Part of a small language model's weights: MLP 1024 SwiGLU, 7496 steps.
Each number is 500 + 40 x the weight over its row's rms, rounded and kept within 0 to 999. Layers, rows and columns count from 0. Numbers have three digits each. The size before them is the row's rms in percent of the matrix's.

# layer 3 MLP down (transposed), 1024x384, rms 0.0231, rows 507-516, columns 96-191
100:538507491488419555480538532443512527490507452506480536516511483465587600503482478496500490542536544500495513537534485456473469486474492407466516506478455511444511427520528490551504489436484610465497444497548410482486492495553516513496462427485552455483485465510501459548550436522482536613
093:491490499529479488530480508565545544565500433610461501557486499528531501526481473502409459526455535469504524418546475471468491518482431477562522513645500470539517456513525544422445537484420411512540465509558462532487474470441482469555473455402505482502527564501481490506469510502520507486
101:470453502477466509540426536539460433507482484369441488516591457525528449475514465518519513524474564650510547446525491412488544463481454515528488509570441547449545564464518492480497525449537530525473509490473545539508528511494499492478460540525505520478532530477501523503522501537545465490
102:447488501531554500534486481495544519512543548482501489478504511437524445534512572480485510489473476486551540488496486481496493442497543545553466504512494509474479507546456507478488464511480490498509504526496532519474513461497487444527596398508529532536487483479537524504500499558388513489
101:543490495467524545428520538466541438424558550468475583520474488542464486471436504549509479497522511490454478550493494535544481448507507540503538479448480477518481509434457494496463527571490528561553452512459534433490480466437519486498495468486465498495448439455442559501480540424479430586
097:411479495483492505552533504506494473503447450461506513529491403451572493522451484489438494504451520554540495515503500500445464481458478479533492488565494501434511457573547553538456459500416412481460459585470465476519449535450533524487468500445553500510491448537498462532446521478486446502
105:518465501471513415473498531533508492555572539496524577443560534493369456546534442478526530470584526450416512473515540542533524495574546567452545523399454515478491483490527488498474512505585450491517461506482538483546505479444413555459559439507494496508521595451448531465496549462546533434
098:552475511552631488511547429447554438533531567509486511585483427500561552482468462474528564469524525479512476496478511512500553428510526457534464584484549474416485475558392488542536468577457434550488444504501497442478440485475511527499491439494516540487489478523531495552456508466599483477
094:580458571511482460484468429547520549500525550551450450432545533460456510530508462477585494519414443491512461510447566598466482500531492479481445526505495432521504578526436557478528548498490475542466470525515498502530580542484538481434519484526526567481537523520493541491487543408513493494
106:493505442492514497509439550505469511483507523496493491517507441399453455488449531545494517485608503562543534428480481527594530516468370509491442525600577487503433496499491459526511425566537426516504520497482476499399547544451491491534475545518459496471532516465520508428566418450476511568
# layer 3 MLP gate, 1024x384, rms 0.0285, rows 508-517, columns 96-191
093:581513425455471530545467578561525505483586493498461483468419542456445423499524462508535468477515566559450452485525554490456512421496526521520521512515495463468479521513474421508507456540577585514545482447435459557462568492442453533478483524471512461542458512466455467561464489479496476605
105:540462523554490491554460509473470536535500529542513519518536450492439462499551530466516497435493442518455496527519584457515479471536498486523515467494501476481527489556472561524558501504498525584468434518502536554460498467552513432521494497417465417503452495548493578563501418563491557452
099:483551593492481464529521496495531434474497501471420474475529571522482468536490519496500508471451464494503512486544478481455517481454531476538431509485415571535475441536441437430368523461488535508513480496501538482482473446442548482486509481474484605616529536565493460505551533495483467587
105:461482476519523398537506442504541524528452552545511441538589449437518477605545490532465503543460477484522499458516421489483468530525508515466476548524479454454500533553492379508463532469485457495552507493470525493547550485474456537488509529541574534513487613481573506483480500535557534447
093:449482548497498601511477471434483484510513498500527530478554498535398531463493476487469432539517570472557457469413476522415470457519469524520441481526431458473488500560545525546484453481577493556442504472477469481583490450509532473514499489538507431413537564509512452472506516509510434441
101:472520489476518490519487538592517535496521480497560494568485501435427450528522467562465527496433446431455515482519479455530548512444471487504523506551487541427521507483443523488520459499459453520477450520467532495461516464463483580577536476463468447463446518482523516536510418441551425600
099:480488527483462499450511461457507458550516414560579474521466463549502521520427468510442531471508517512454505539482503517484541518446492513470503566466484500490512499498481452535520515484539531472473523474512562500493534425526490460454587527456529571433512503466514425537522474448580585479
102:494425531488475452413434495549525411485452504567512493511546529454433500487507464554516506467427458468507419434437607566471482499430511509529490463530467468470532478517509535518441506476440533562426456524493482508535488489571424460571543533477472540501468484540436490515466535469484498505
113:452490475556530529516476493481513518515513536513544491411521484501504477510527451501524518535573491535504444502457532518445523568498515456476574624504525503457480515528481489533495517522471486538470470544434512486455478479551454503559536479482441597499563476477498486503516513477527453495
102:497530450517473564555563501462514522477504515467456544450557571459513490505581554519464547555501430531537516569561504497438501516456460499518468418523548477547461486498501468498508537538549441497516509471440459519440550467477557562547493498442477513457454480453512534489502435499536497489
# layer 3 MLP up, 1024x384, rms 0.0271, rows 508-516, columns 96-191
092:556577481522436456447448532442446478525503600512468563424505506418512515482532537456577526506461528423460437556502490509519495483520509459508478502539514471529531476413551516551562510458484518491462489545426455483470415475538452513578524493556492435506569483497537567481491489498470534524
100:502481475454459548525550503505579556521436529565466512498496435544496510461493484488472558525461527504565468496478479485517460491476480508508514430468493481519439445418541518496489455535489487472489515528568455463472465454457521550423579493484520536523520498507541467542505508467470410541
102:512550493503479485587500601498535549570553432570569501479516488528567474515532475506495569555536556415484474404465533544563472491564507536466519536475461516479514551473507471495533491503509516539498506461433533485520511536552503490413511460531522465453534455458521546506467462456557509465
102:547526581487427474539498461546499454491512498502461447525477486437483560554527424500539425536559495471553498506494527495570507454525474521510462522508460497532583489441471435576545528462446508460442438499528497475489487493468586524515494518485474543515446491507495428512555508511567533456
095:486532455544484512460469442473433514525594520570503442515503442539511511530482471512511450528471453427514495575469482509501553537478520449528490552488497497528493606450462453477512487489528448523541494425580511529477491499530535449492484459539540521426519452482502483429574501461522529534
105:448461509520450460481460532583505503462448452572538434454477557577506463467531462521482554488485481453486509563428556510521511506506495516518479546543431483560472495569501461510562478430467494452465448555492524499457552473489446519391505529493486544433375469445506453552495471483479487501
096:532466473546536555459491580441444456483528461527513434449482554541544483563518538488484414492480480529489494552504531448456504532498514466510497488443445462540486489532587477519524519497496465500455515614467432475453450434479558573500526593528511531482500495472467479442511481586540495559
097:469447408465447501528573566470458523480476452490468522503505442550475573489526578524460424540574556534463501505459520445513524496521460430515516490484500562546439449481490478479423479537505513451579541562472548515499434444585469499588415476476415456487491505573511482484532437544501485549
107:548514473462479536505531488549515503557511494467481500512513474463485489498422488482551463471517493475505590500599544454532460498504506559485480467515414517570565581390557495453542503509577495517497503428505443477476490537500430442555469499536522487498482495491492478508515499532517485512